{
  "num_hidden_layers": 14,
  "hidden_size": 128,
  "num_attention_heads": 2,
  "num_key_value_heads": 2,
  "head_dim": 64,
  "intermediate_size": 512,
  "vocab_size": 890,
  "hidden_act": "tanh_gelu",
  "norm": "layernorm",
  "norm_place": "pre",
  "norm_eps": 1e-06,
  "positions": "learned",
  "qk_norm": false,
  "attn_scale": 0.125,
  "bias": "all",
  "tie_word_embeddings": true,
  "parallel_block": false,
  "init": "uniform",
  "init_std_qkv": 0.0375,
  "init_std_o": 0.0,
  "init_std_up": 0.0375,
  "init_std_down": 0.0,
  "optimizer": "muon_variant",
  "learning_rate": 0.00497,
  "lr_mult_o": 2.0,
  "lr_head": 0.0115,
  "warmup_steps": 200,
  "schedule": "wsd",
  "decay_fraction": 0.949,
  "decay_shape": "linear",
  "final_lr_fraction": 0.02,
  "batch_tokens": 32768,
  "max_seq_len": 1024,
  "doc_mask": true,
  "train_tokens": 149000000,
  "max_steps": 4548,
  "dataset": "wikipedia_en"
}
Each number is 50 + 10 x the weight over its row's rms, rounded and kept within 0 to 99. Layers, rows and columns count from 0. The size before them is the row's rms in percent of the matrix's.

# q: layer 4 attention query, 128x128, rms 0.121, rows 0-52, columns 0-63
# k: layer 4 attention key, 128x128, rms 0.11, rows 0-51, columns 0-63
q0 086:51 35 57 68 58 53 48 46 65 69 59 48 63 66 61 54 42 44 51 32 55 42 49 68 34 56 41 36 45 44 48 57 51 51 42 41 59 46 39 29 46 47 49 65 46 45 59 53 59 42 41 62 60 42 47 49 56 49 49 61 59 54 53 44
k0 081:40 39 51 50 54 66 44 41 46 46 47 61 53 55 43 56 30 48 36 46 57 61 50 43 60 65 43 54 66 28 59 69 38 38 44 55 70 53 47 50 55 47 45 35 56 43 50 36 35 59 48 38 40 60 55 54 55 70 57 44 54 67 41 34
q1 085:60 52 48 66 58 51 41 30 38 52 56 55 54 56 44 46 47 21 56 55 54 47 49 52 57 32 55 51 59 58 38 44 42 70 65 60 45 59 61 69 45 68 53 72 50 56 52 51 63 43 44 55 56 55 42 54 55 66 47 39 45 67 37 66
k1 087:57 55 41 52 44 45 44 50 53 43 53 40 52 43 66 54 43 52 56 47 40 41 68 62 67 43 61 60 48 57 47 61 45 64 49 60 23 43 66 45 58 67 35 42 55 45 47 51 39 49 48 31 49 78 57 61 62 52 45 60 56 60 55 70
q2 094:57 49 41 33 40 53 40 76 44 45 41 55 56 46 53 61 42 58 54 47 50 37 43 54 60 50 57 40 48 34 56 42 60 63 57 60 46 56 63 63 57 31 44 46 36 51 39 56 43 44 49 42 59 51 42 57 57 51 63 44 47 67 40 54
k2 097:38 54 41 46 56 45 46 62 47 59 60 55 39 46 42 42 60 58 56 52 47 53 64 56 39 41 78 42 44 53 40 49 44 62 71 59 40 54 49 51 52 71 44 54 49 37 34 45 45 53 39 50 50 43 54 58 55 29 51 69 55 61 54 46
q3 096:66 54 66 41 59 40 71 37 61 51 54 52 39 51 65 44 40 80 46 45 37 49 54 47 61 41 47 52 61 56 61 43 55 46 41 36 45 52 50 47 46 50 48 25 49 54 21 54 51 38 54 55 62 63 61 52 37 51 56 55 47 69 52 60
k3 094:57 46 47 35 56 40 45 69 44 54 43 56 69 38 62 38 70 51 53 49 34 34 60 49 31 54 53 53 53 66 48 28 39 46 54 44 67 50 54 74 53 44 47 52 43 54 37 43 40 58 42 50 58 46 46 61 47 34 48 43 47 41 44 50
q4 092:44 49 21 41 49 63 50 48 33 49 30 48 33 49 65 39 60 61 53 63 53 28 68 42 70 38 53 49 59 42 64 60 46 60 35 53 50 38 42 64 45 51 32 29 54 54 48 39 41 52 59 44 57 50 46 52 43 70 70 56 36 66 57 59
k4 087:34 44 43 46 47 46 52 59 45 43 48 59 51 54 50 41 68 63 56 40 48 53 43 59 67 44 44 45 38 53 41 32 49 52 75 50 61 55 35 50 69 58 33 71 61 57 49 49 42 59 52 50 68 72 21 60 52 53 67 55 63 39 45 43
q5 103:36 47 70 63 28 48 59 44 51 51 30 47 48 59 36 40 56 41 33 58 58 60 59 58 35 58 45 35 36 42 71 61 51 56 62 50 70 44 43 40 40 48 50 48 61 66 43 56 46 35 34 56 60 42 60 59 55 51 46 40 29 35 56 64
k5 102:55 57 46 42 46 40 34 39 52 37 38 45 49 40 42 58 70 45 41 56 49 27 53 36 55 54 54 40 68 48 60 41 56 51 59 52 71 46 45 32 38 61 52 44 62 41 40 61 53 43 45 54 47 39 60 45 57 55 51 57 18 54 60 58
q6 098:61 50 51 52 45 48 44 48 47 39 39 55 45 52 38 53 23 60 60 76 43 67 64 47 66 50 45 43 58 64 37 46 44 46 44 38 53 35 59 50 46 48 48 44 49 46 52 43 48 39 56 61 41 42 46 51 39 58 48 36 49 61 44 42
k6 098:51 54 68 49 41 58 39 49 62 51 47 45 43 40 45 58 48 60 51 67 50 60 58 60 42 42 57 47 49 74 50 54 56 61 35 32 39 40 52 33 42 59 45 56 51 58 68 49 44 55 58 51 60 43 42 50 62 37 65 48 64 43 52 50
q7 095:48 48 47 63 41 50 47 50 47 43 53 50 54 38 39 49 56 60 47 57 54 45 58 52 64 41 39 51 60 56 47 57 47 58 64 38 58 38 45 36 30 36 56 50 57 49 39 52 39 57 73 43 60 40 46 44 51 69 51 44 54 49 62 50
k7 093:56 47 52 41 28 68 34 49 47 37 47 70 57 47 44 51 58 38 34 62 40 57 48 48 53 46 48 61 58 40 37 57 50 66 35 56 68 58 52 40 43 53 39 62 51 52 51 48 43 58 57 60 50 29 51 29 43 50 51 57 45 70 37 55
q8 088:24 62 43 60 35 40 59 38 35 36 60 41 54 50 70 54 54 63 56 49 54 39 56 54 57 69 45 31 55 44 41 60 38 39 36 57 56 51 49 55 61 39 73 56 43 53 51 59 49 49 54 45 47 43 58 47 49 54 57 46 39 29 56 44
k8 083:57 68 48 66 45 34 55 30 47 50 40 50 58 46 34 57 48 72 49 31 60 45 44 65 50 43 32 36 46 38 65 43 57 38 57 40 70 52 52 44 44 34 38 56 70 40 54 48 51 58 55 55 58 53 60 46 47 56 56 34 67 38 34 50
q9 090:47 36 55 64 48 26 64 41 55 48 41 54 57 37 39 52 42 46 45 57 51 43 44 68 48 37 56 34 50 41 50 54 33 47 54 34 66 51 42 56 37 53 61 55 45 53 46 65 74 53 55 56 22 55 69 50 63 68 40 45 58 42 51 48
k9 088:58 38 51 60 62 41 55 39 51 32 48 54 53 55 52 58 80 31 57 47 51 34 63 56 52 47 51 53 65 31 50 54 77 43 47 64 59 63 56 44 23 54 50 49 41 71 29 51 43 48 46 41 53 48 47 46 58 48 60 71 43 54 56 72
q10 075:68 48 49 55 61 51 60 46 46 57 46 55 53 30 57 46 37 64 45 56 60 60 39 45 52 43 44 37 29 67 53 60 39 56 49 39 51 42 49 34 43 62 61 58 55 45 55 58 53 38 51 55 53 49 50 52 56 61 55 58 46 40 35 54
k10 077:32 48 68 50 67 49 48 49 34 51 58 68 67 40 34 51 34 36 57 29 58 50 47 62 57 43 38 50 62 33 47 51 40 34 44 48 53 56 65 57 41 50 55 49 57 55 47 41 57 50 62 56 54 49 46 65 48 55 58 52 42 31 47 62
q11 093:41 45 37 53 32 43 53 47 58 29 52 67 51 31 30 38 52 58 52 54 44 57 44 32 50 29 65 50 53 41 46 41 72 68 61 39 62 55 49 41 52 51 48 60 61 37 46 47 48 61 70 50 33 40 50 60 33 37 45 69 39 55 36 69
k11 089:45 51 50 43 63 46 55 53 49 39 32 66 44 59 42 58 52 33 63 62 67 54 53 62 57 30 37 42 51 50 33 45 37 58 47 49 40 56 41 50 38 50 50 58 49 16 49 63 45 74 52 42 55 42 36 55 66 65 54 43 38 47 49 62
q12 092:54 54 36 73 43 38 45 58 54 41 55 34 43 51 45 61 66 59 58 57 36 40 62 59 57 44 68 44 53 49 56 66 58 52 61 51 50 51 34 62 70 45 44 55 30 44 52 30 46 37 35 42 52 64 49 44 43 47 62 42 47 55 64 51
k12 089:51 46 55 59 50 66 38 54 51 65 58 46 60 63 65 49 64 46 56 22 58 55 46 39 68 66 61 44 52 52 42 43 56 38 46 55 35 48 40 42 43 51 28 48 44 27 60 58 37 43 29 47 35 44 52 43 45 54 72 44 57 50 42 53
q13 098:36 55 45 57 34 52 52 56 57 42 52 62 56 51 55 41 41 52 40 54 66 72 46 43 44 84 43 54 40 50 36 48 46 45 58 52 62 55 43 51 51 42 62 50 54 55 62 61 47 50 40 43 41 37 54 54 48 36 49 45 43 26 35 28
k13 101:57 55 65 57 54 44 55 33 46 55 39 62 44 34 31 66 39 50 39 41 48 50 56 63 31 54 36 39 45 47 38 55 54 35 42 48 49 52 52 49 34 58 70 44 46 65 50 51 65 51 47 58 55 56 62 62 59 34 47 48 46 55 56 58
q14 079:49 37 55 57 49 52 42 48 48 56 64 48 50 51 53 61 52 54 49 53 33 49 36 40 53 49 46 83 45 27 52 60 43 40 53 54 60 53 46 57 66 47 55 46 42 51 59 53 53 52 37 26 36 56 51 33 49 61 44 38 66 38 61 34
k14 081:60 52 61 47 50 48 41 45 58 53 70 47 53 61 61 54 38 69 44 45 28 39 28 45 45 46 47 70 44 44 37 58 49 40 61 51 65 59 57 48 55 48 55 57 39 59 46 69 39 62 44 28 44 28 50 44 61 37 50 52 78 54 53 46
q15 090:37 68 38 52 32 55 29 44 22 64 36 58 55 58 42 59 58 67 50 43 59 61 46 40 48 51 54 54 46 38 55 58 47 64 52 63 41 47 36 43 51 37 50 56 65 48 48 42 29 46 51 40 61 58 41 53 36 39 53 55 27 52 51 62
k15 091:30 63 39 59 50 62 49 32 40 58 60 37 59 51 36 62 60 56 50 60 44 64 39 42 50 42 44 22 50 45 40 40 51 66 67 59 45 60 44 39 52 47 45 59 61 43 61 42 61 50 49 51 57 51 30 40 45 59 52 58 53 56 46 50
q16 077:41 38 47 51 60 68 53 52 29 38 41 46 49 47 53 59 45 67 50 52 38 49 46 57 38 57 59 38 54 64 39 43 57 51 86 44 47 46 55 56 47 46 62 43 62 43 41 56 65 39 55 44 32 50 48 38 45 53 58 65 44 62 71 51
k16 080:52 61 54 63 59 54 58 53 27 77 50 36 59 56 64 52 45 46 61 53 40 45 60 61 44 40 56 65 44 30 36 42 57 54 54 36 49 27 37 47 48 75 38 38 59 55 53 51 41 54 38 61 50 61 35 45 48 37 46 71 67 43 60 58
q17 094:38 30 60 59 61 53 52 67 50 38 39 59 47 57 39 38 47 41 57 46 32 47 52 57 33 57 29 43 38 26 52 53 60 46 73 43 51 65 64 43 48 51 52 44 67 57 44 65 52 52 52 64 44 51 42 60 57 46 46 65 63 47 38 40
k17 094:49 41 54 28 55 26 59 57 47 52 31 49 43 43 50 62 43 64 41 72 65 54 35 53 38 49 63 44 57 45 42 73 40 31 65 49 60 35 26 38 61 59 58 56 57 34 37 60 59 52 57 43 53 50 43 52 57 54 42 73 45 60 59 44
q18 086:54 44 55 45 40 62 51 55 53 32 53 37 34 51 41 55 40 34 46 47 67 42 41 46 56 66 56 28 41 54 48 43 59 42 63 40 56 45 62 45 52 47 54 30 52 32 38 47 52 68 55 53 56 43 69 67 67 45 59 51 28 58 39 58
k18 084:49 51 51 56 34 45 44 31 30 48 64 50 40 49 37 51 46 42 64 48 54 59 64 65 56 43 40 48 47 49 56 54 36 53 42 38 42 50 52 56 48 67 61 61 31 43 50 36 55 30 46 59 73 55 56 54 51 51 65 54 49 51 63 63
q19 084:52 53 62 69 48 39 63 36 33 43 37 38 50 41 46 57 44 60 46 66 62 27 39 38 47 44 48 26 40 68 48 33 41 42 37 58 56 62 55 60 52 37 65 55 48 48 59 52 51 57 50 64 62 45 55 40 67 50 49 62 51 28 58 66
k19 092:65 56 33 54 32 53 60 41 48 50 47 50 46 60 30 46 39 48 54 30 54 45 71 51 54 51 32 57 61 52 77 42 59 50 52 46 60 54 53 36 33 39 50 73 57 63 43 43 45 45 70 73 56 35 51 39 54 43 55 46 62 33 46 44
q20 100:44 43 54 49 48 53 47 49 64 43 58 43 44 50 50 42 46 49 54 70 45 38 46 33 61 24 57 62 42 54 31 49 67 62 47 62 51 45 29 51 47 44 54 55 36 49 44 33 37 46 53 52 80 67 48 54 38 55 55 35 57 45 42 61
k20 096:58 37 33 46 45 51 41 49 52 57 62 47 56 36 52 44 62 49 29 37 47 56 48 60 27 41 51 67 78 58 45 49 31 47 50 39 42 44 59 65 58 63 55 57 48 40 46 51 47 46 59 62 39 37 53 53 62 63 60 42 68 59 32 51
q21 094:57 55 41 34 38 52 60 78 61 40 49 61 58 56 53 55 56 68 49 66 47 52 40 49 56 51 49 53 40 50 54 54 43 57 57 39 61 51 47 52 57 59 43 69 42 57 51 45 38 54 40 37 41 61 24 59 47 57 55 42 48 46 44 43
k21 093:35 40 53 42 50 38 51 52 64 60 57 50 57 40 49 49 61 42 50 57 53 56 57 64 49 62 58 45 55 50 32 50 69 27 33 37 42 58 62 50 50 50 47 51 55 38 39 55 68 59 57 60 46 60 56 63 45 47 56 19 31 39 47 63
q22 084:59 42 63 47 46 69 70 51 57 59 46 54 69 30 56 58 51 43 43 55 65 56 47 56 50 59 57 44 65 47 34 50 40 59 51 49 48 53 51 54 45 50 69 44 52 56 50 61 49 38 57 56 58 38 37 42 56 38 34 45 54 36 53 58
k22 088:47 43 55 58 44 38 41 31 32 50 45 44 35 67 38 42 38 36 42 60 38 49 61 59 57 59 52 49 61 50 46 43 56 54 49 49 38 65 58 56 41 52 55 51 53 61 66 36 49 49 49 55 50 38 56 53 53 51 50 63 51 68 47 55
q23 096:42 57 46 69 44 56 42 43 35 51 70 69 54 33 56 36 37 47 56 40 60 63 45 64 36 57 32 38 56 77 42 28 47 41 63 41 47 50 58 40 58 51 60 53 54 55 55 78 53 62 44 63 32 44 54 47 51 49 60 39 64 33 50 50
k23 093:40 55 63 53 49 57 79 41 48 35 40 52 47 48 51 40 26 56 53 49 54 63 51 65 52 46 39 33 54 37 60 46 62 52 53 39 45 42 63 42 45 53 63 55 59 54 36 45 58 33 53 48 71 47 54 46 51 43 53 59 42 51 58 50
q24 093:37 47 51 52 62 51 68 38 49 57 53 49 53 46 60 37 37 58 59 47 30 48 32 41 36 54 55 26 49 48 36 31 56 53 59 44 54 37 55 52 53 55 64 58 49 45 43 68 39 53 46 40 28 52 61 49 55 29 40 42 53 43 60 47
k24 089:49 48 72 74 58 36 55 42 42 51 43 56 48 40 48 54 41 44 51 45 47 52 57 61 47 53 46 68 69 54 53 42 41 54 53 42 41 63 35 61 38 39 52 58 53 44 49 42 58 59 50 41 55 36 43 56 47 40 31 63 53 48 62 49
q25 080:37 50 45 55 44 39 46 63 39 48 43 44 68 49 39 56 62 53 64 49 65 42 61 32 68 53 58 55 37 57 47 75 50 56 61 63 61 36 70 40 53 45 71 53 41 46 42 58 44 51 25 60 24 45 47 65 47 52 45 58 41 54 52 67
k25 085:57 72 57 47 41 55 41 59 69 60 52 42 49 50 56 42 59 45 57 31 60 48 48 53 44 44 65 39 47 53 54 56 57 41 54 51 69 59 56 45 58 63 55 60 44 41 34 46 51 47 46 66 49 40 54 55 47 50 37 69 47 48 50 74
q26 078:44 36 49 44 48 29 62 44 47 68 57 49 45 44 53 50 51 35 60 58 51 53 38 60 49 51 38 51 56 61 43 43 60 50 53 61 43 56 56 39 55 47 56 69 58 41 48 51 68 41 49 51 67 55 58 42 59 55 51 29 58 41 64 42
k26 081:59 46 41 49 32 43 51 45 58 44 45 42 54 73 56 60 41 51 36 49 71 33 34 61 50 53 57 49 54 30 70 59 61 63 49 34 42 49 69 54 44 55 48 26 66 60 61 42 70 45 56 57 37 42 51 47 53 69 52 53 52 51 50 54
q27 092:61 51 36 55 56 47 41 53 61 72 56 38 48 52 67 36 39 55 52 60 40 37 44 36 45 50 51 54 64 44 56 51 52 37 47 49 35 40 33 57 58 47 61 46 42 52 54 39 31 44 56 32 44 65 41 51 42 50 61 57 38 64 77 45
k27 094:45 51 30 52 39 49 36 47 42 66 44 40 58 55 46 30 53 60 62 48 46 62 34 53 49 52 38 61 49 54 53 57 57 39 71 49 41 55 42 55 59 50 52 44 49 72 64 45 45 65 39 50 51 28 39 47 42 42 67 52 48 42 51 32
q28 092:47 52 48 61 41 50 46 48 63 52 35 60 64 40 38 58 76 59 38 49 53 59 54 54 46 60 30 26 68 51 53 58 26 57 43 46 49 71 50 35 38 32 61 48 45 64 60 62 52 45 66 52 45 36 46 58 41 56 50 52 57 41 46 46
k28 088:40 59 63 54 50 43 43 33 43 48 37 57 56 46 31 47 52 37 44 46 42 48 50 54 54 45 39 33 38 47 37 64 62 32 30 58 65 51 48 36 48 41 52 56 52 64 59 46 52 69 55 69 54 37 43 44 41 49 56 41 48 63 50 54
q29 086:60 29 34 35 54 53 52 67 56 67 48 45 54 45 52 50 55 64 53 56 50 33 55 33 49 55 52 63 65 60 51 54 65 55 29 42 65 48 58 43 51 30 54 42 52 44 37 24 62 39 67 46 44 34 37 50 34 60 53 55 64 60 40 46
k29 086:50 40 62 46 45 39 39 63 73 63 48 57 54 61 39 49 59 50 54 42 61 46 46 51 65 52 34 58 54 63 58 59 51 49 41 33 52 52 42 54 58 61 47 57 40 57 69 43 43 50 51 65 48 58 30 44 51 45 54 49 62 44 55 38
q30 089:61 39 49 38 78 43 64 45 51 40 49 50 58 70 46 40 42 48 59 44 51 57 45 64 59 56 61 61 48 55 43 48 50 48 46 51 25 58 47 46 28 50 46 27 48 44 44 58 60 35 53 57 46 62 49 42 49 42 50 38 56 55 54 21
k30 087:61 33 63 63 66 51 58 58 56 72 68 62 60 38 62 56 38 63 39 50 39 44 50 37 56 47 61 52 55 61 60 31 57 57 42 61 52 54 35 57 33 33 38 61 30 45 61 40 50 43 41 44 35 59 64 63 54 27 34 44 39 67 57 45
q31 085:37 39 57 51 49 53 54 51 65 53 47 54 43 40 38 70 48 47 44 59 37 48 48 47 40 60 52 40 41 42 41 48 54 41 51 62 43 63 51 35 46 44 62 62 53 59 58 56 55 43 63 48 37 43 53 55 57 35 45 46 69 46 49 63
k31 083:56 45 56 45 61 47 48 36 55 51 40 39 34 54 41 47 40 25 49 41 52 49 48 66 40 54 59 54 50 43 41 56 65 37 31 39 35 55 52 54 36 32 70 27 48 68 57 40 66 63 51 58 55 41 51 42 64 56 49 53 58 63 48 38
q32 079:28 60 49 35 53 54 56 56 40 51 52 49 60 49 41 33 54 69 62 41 51 57 49 54 63 42 58 39 25 55 38 45 43 60 59 63 58 46 44 56 65 50 47 74 65 61 67 50 27 50 54 54 44 63 61 38 46 52 37 45 39 39 50 57
k32 083:43 45 42 52 58 46 47 45 39 51 37 49 40 53 45 51 43 26 60 53 70 69 60 49 36 40 48 46 59 38 49 59 57 58 55 52 39 35 77 52 64 46 55 51 65 45 52 43 57 52 57 53 45 55 55 46 51 53 29 49 38 44 39 58
q33 085:55 51 45 51 44 44 56 46 77 59 37 49 52 58 40 53 56 49 43 40 42 41 43 32 39 43 59 52 35 50 79 46 37 52 53 62 41 68 50 72 49 54 43 27 40 47 49 34 31 61 55 60 44 52 53 60 56 56 47 39 42 61 62 31
k33 078:58 52 43 52 64 51 58 63 50 58 63 44 59 58 47 58 60 34 47 49 50 53 65 33 25 50 44 42 40 61 49 57 48 51 29 55 58 62 33 44 50 66 50 50 38 72 48 52 62 63 42 53 43 34 39 61 56 41 55 55 39 39 54 47
q34 080:76 58 58 34 44 48 54 65 56 40 25 44 53 65 49 51 56 53 32 56 52 58 58 34 43 45 51 54 44 43 66 44 47 54 52 70 58 52 33 57 50 44 49 68 56 43 47 47 53 46 52 30 52 53 59 54 53 60 57 59 57 62 52 56
k34 082:64 59 45 37 53 40 54 51 53 65 54 58 59 37 44 48 70 50 47 76 41 60 51 33 65 53 51 42 49 42 40 46 64 29 55 52 49 74 44 58 34 55 35 49 26 67 49 45 46 45 54 56 53 62 62 45 48 44 43 46 45 58 47 65
q35 095:52 44 44 42 40 57 44 77 50 47 55 51 48 44 60 34 74 71 50 63 47 42 42 34 41 34 52 56 45 53 39 57 46 55 62 55 53 43 54 59 52 60 56 45 46 50 42 57 49 57 47 33 36 56 43 48 40 59 59 27 65 40 58 63
k35 089:48 56 55 57 57 46 62 58 44 30 57 38 63 46 60 39 51 39 60 53 48 56 40 60 34 51 51 52 44 40 34 43 54 51 54 46 41 38 54 50 45 54 57 55 39 50 46 75 54 56 52 64 51 48 46 44 63 39 44 38 44 40 38 52
q36 093:50 62 40 55 36 45 63 56 32 44 67 41 44 49 50 59 72 62 46 45 34 51 69 30 47 48 40 37 52 57 47 61 54 41 66 49 58 41 53 52 61 44 42 58 47 59 66 51 51 50 46 51 61 71 47 64 54 42 69 51 49 50 52 52
k36 090:43 77 51 53 43 51 54 52 57 48 18 45 53 54 58 41 53 53 56 42 58 51 42 61 44 67 56 36 51 57 52 33 43 39 44 43 57 61 53 60 64 54 53 46 62 60 32 67 61 52 46 77 47 35 62 53 55 58 40 55 62 37 42 53
q37 091:55 52 62 53 54 43 23 41 43 64 37 50 51 46 44 65 35 47 29 49 45 38 49 48 42 44 55 48 44 44 54 60 58 49 42 58 53 51 47 52 59 49 67 59 45 47 46 28 39 40 35 53 56 53 62 45 43 69 46 68 53 57 57 65
k37 096:59 44 41 46 40 58 40 63 69 58 44 45 52 68 54 51 47 48 59 38 54 49 33 38 51 57 50 72 50 59 60 60 61 59 53 45 53 40 44 43 52 36 39 36 54 41 22 42 32 50 38 44 66 36 49 34 49 62 67 46 57 48 56 46
q38 078:51 52 38 58 50 35 41 60 42 51 47 41 58 63 56 33 57 48 61 49 47 36 45 46 48 53 52 37 39 52 61 44 37 68 58 61 55 61 50 57 75 30 33 43 62 68 47 41 67 57 49 45 58 50 42 61 39 56 57 30 53 45 58 42
k38 079:51 37 60 58 50 46 46 50 53 51 61 63 61 47 56 44 63 56 63 39 42 57 51 46 43 57 32 30 50 36 54 37 37 58 47 53 37 47 44 50 54 57 53 37 41 60 49 69 52 55 47 52 46 68 49 68 68 37 36 52 53 64 39 49
q39 092:41 45 60 57 64 66 65 55 44 50 47 52 44 52 45 51 60 52 45 50 56 54 58 67 56 52 52 33 49 76 71 41 51 62 54 50 40 33 42 48 37 67 37 53 62 50 59 46 59 35 52 49 54 33 49 45 74 49 63 63 52 47 53 61
k39 087:48 44 61 45 63 54 45 55 31 60 49 55 30 38 47 42 51 25 56 51 67 42 67 66 71 52 58 49 70 41 57 32 44 50 49 57 34 36 36 48 52 67 38 64 64 63 49 50 53 46 60 48 34 70 43 49 56 57 26 47 31 46 57 49
q40 094:48 64 56 57 43 59 50 80 47 55 51 41 38 53 49 57 43 41 71 64 45 55 48 55 42 42 52 45 63 48 33 42 44 42 49 35 65 38 62 63 49 50 45 49 33 45 50 57 46 40 49 41 39 41 27 55 41 64 33 58 55 61 59 54
k40 093:38 74 34 42 46 52 54 53 46 60 47 56 36 53 50 42 41 61 36 52 36 47 78 61 59 41 70 64 34 46 48 51 53 55 56 26 55 77 62 52 60 55 51 44 54 44 41 64 47 44 45 60 40 46 55 60 56 34 45 42 43 53 38 59
q41 085:45 34 20 46 41 48 72 57 46 55 46 47 50 49 64 23 52 39 57 68 41 47 42 46 64 41 41 57 67 48 40 61 62 48 67 62 63 34 49 51 41 55 46 57 46 57 68 61 53 61 31 49 44 50 49 44 47 65 54 37 43 41 42 41
k41 084:51 53 45 69 42 51 43 60 44 28 51 52 54 52 60 45 55 41 39 36 38 36 33 58 47 53 55 75 47 47 39 61 54 38 56 48 62 55 49 50 43 76 75 55 51 63 45 57 62 45 45 58 48 52 29 46 51 48 50 57 51 43 59 67
q42 094:59 52 58 46 52 54 51 67 44 47 42 58 51 54 49 42 54 62 44 61 39 45 43 38 36 53 39 67 63 60 42 70 51 51 67 54 50 42 30 46 57 54 37 41 46 57 41 50 48 26 35 68 57 36 63 39 41 51 36 46 63 26 44 48
k42 094:71 42 46 26 54 63 44 75 43 42 34 59 58 46 47 51 54 59 29 51 36 58 47 51 35 69 53 58 44 53 53 44 45 44 54 55 60 32 51 37 42 64 68 53 61 51 49 72 65 50 36 48 54 39 43 39 54 42 39 40 54 43 47 48
q43 097:62 50 61 48 51 51 46 43 35 53 62 30 43 34 46 46 58 40 31 46 37 35 40 52 45 43 41 51 55 36 62 51 53 43 69 43 52 41 39 64 34 63 55 42 50 56 58 34 54 49 75 25 70 56 51 56 71 51 51 62 54 70 49 54
k43 092:55 55 40 43 61 43 50 51 37 52 57 46 48 46 48 49 57 45 69 56 45 31 43 46 71 40 52 74 63 49 48 37 38 47 48 58 38 51 29 54 61 37 38 44 52 53 44 64 56 50 59 31 52 57 65 51 42 53 41 61 61 44 68 54
q44 093:32 66 30 48 43 49 40 67 45 59 57 47 48 41 52 38 50 63 71 45 35 44 39 29 49 36 43 63 34 53 50 39 51 62 46 53 57 63 42 53 52 44 50 50 39 52 33 69 37 57 51 38 54 47 45 58 44 51 38 37 56 41 42 59
k44 101:48 67 48 60 47 58 65 61 46 34 73 63 64 44 57 59 46 62 55 45 45 68 44 48 31 55 40 38 41 42 32 37 40 63 66 49 53 71 61 47 45 47 69 62 45 52 47 55 69 60 53 51 41 33 46 42 53 37 39 42 57 48 44 43
q45 088:59 40 44 44 55 41 39 55 42 50 69 54 69 55 45 46 48 45 53 46 36 44 57 56 53 32 50 61 55 59 64 32 55 55 42 53 38 41 57 37 57 51 47 49 50 38 43 33 60 69 56 55 49 46 29 38 49 66 63 61 44 48 41 69
k45 092:62 58 37 51 54 44 37 55 49 55 55 50 43 38 43 33 53 72 56 47 55 67 38 33 59 30 45 63 42 58 60 62 57 65 46 43 39 43 57 49 49 53 54 45 37 45 54 49 42 35 67 53 53 61 52 68 38 42 40 51 38 40 69 45
q46 087:28 47 53 64 50 70 52 68 34 54 66 61 42 47 54 55 64 61 44 41 46 45 43 27 52 55 59 51 61 50 58 37 50 55 49 51 58 39 36 50 50 64 47 68 39 54 53 64 49 25 52 42 47 68 38 42 49 46 44 71 51 52 49 38
k46 089:36 63 43 40 54 42 57 64 30 66 47 40 41 35 56 57 40 58 53 41 53 51 50 69 66 51 43 70 66 50 62 38 45 26 73 32 56 49 49 52 62 57 47 70 66 44 55 76 48 61 40 49 41 38 39 34 56 37 38 44 51 43 47 48
q47 082:80 36 44 50 50 52 41 56 45 55 52 54 56 47 55 31 51 48 59 51 48 53 34 44 45 63 38 51 57 58 64 74 55 51 62 40 63 43 38 39 32 37 57 46 44 63 58 59 54 38 47 56 39 72 43 53 46 45 47 57 40 51 49 43
k47 081:42 38 44 47 59 32 48 54 48 36 34 57 80 46 45 47 47 36 45 31 48 58 44 40 58 51 49 61 48 45 52 54 45 31 43 63 51 40 50 41 62 57 40 44 49 43 49 50 55 30 33 45 58 53 52 28 41 49 41 52 65 38 56 62
q48 073:38 41 65 57 58 57 53 58 58 37 57 38 52 52 44 53 53 42 61 48 53 75 56 48 44 59 52 55 47 57 57 55 59 54 69 39 40 51 40 38 67 61 55 40 52 54 53 59 59 29 25 46 52 45 62 45 42 39 52 41 55 25 49 82
k48 080:59 47 56 50 62 51 34 43 39 72 45 52 46 35 64 47 36 41 43 40 42 55 49 69 47 45 58 49 48 51 44 37 45 58 57 47 36 53 42 53 46 63 57 55 50 44 40 52 47 47 42 45 50 42 69 42 73 62 57 44 34 58 50 59
q49 093:70 49 60 51 32 38 47 32 72 53 38 59 48 50 40 63 46 42 59 49 51 49 45 52 62 49 35 46 49 49 71 60 58 51 42 42 43 53 48 59 35 48 52 28 46 49 45 36 41 44 43 50 43 51 43 65 66 49 55 58 36 65 75 61
k49 090:47 56 47 45 38 58 45 54 53 37 58 43 52 70 52 43 59 38 31 47 44 36 57 45 55 52 59 41 40 49 48 35 52 49 43 58 57 65 42 46 59 37 41 32 52 48 36 35 49 66 46 45 51 48 64 64 45 55 56 29 41 45 59 50
q50 077:45 37 46 38 61 44 62 40 49 53 61 43 37 46 69 56 65 51 40 43 48 33 35 40 50 48 44 44 62 59 56 51 58 50 63 56 42 53 46 40 62 42 44 46 68 26 61 52 62 60 60 42 48 36 37 65 66 58 42 38 68 59 58 39
k50 077:56 49 57 51 49 50 59 29 43 55 46 55 40 67 49 59 43 50 59 56 47 45 55 68 65 46 35 55 38 38 53 49 45 39 35 41 53 54 45 61 56 48 45 57 43 55 48 41 34 66 46 49 50 53 33 42 46 49 49 59 62 75 46 50
q51 095:49 38 72 54 68 58 46 54 49 55 64 71 63 32 39 40 21 34 49 41 58 51 46 51 66 71 43 66 49 47 62 37 53 67 39 59 59 31 47 48 55 48 50 49 52 38 54 63 55 55 61 50 32 50 75 59 63 53 36 50 46 43 45 59
k51 094:66 62 58 36 66 47 44 66 42 35 44 69 38 49 34 46 26 33 45 42 54 63 38 61 56 48 39 39 65 51 65 64 37 54 49 46 45 44 69 52 54 52 40 50 57 61 44 46 46 50 40 28 55 46 37 49 59 44 35 52 50 43 54 60
q52 097:48 41 70 73 60 32 51 43 38 47 55 45 50 46 54 42 43 40 43 43 40 55 61 61 54 40 51 50 60 59 68 32 38 44 49 59 41 67 54 52 64 58 59 58 53 47 56 46 58 51 64 51 58 56 41 52 47 41 37 49 43 50 64 59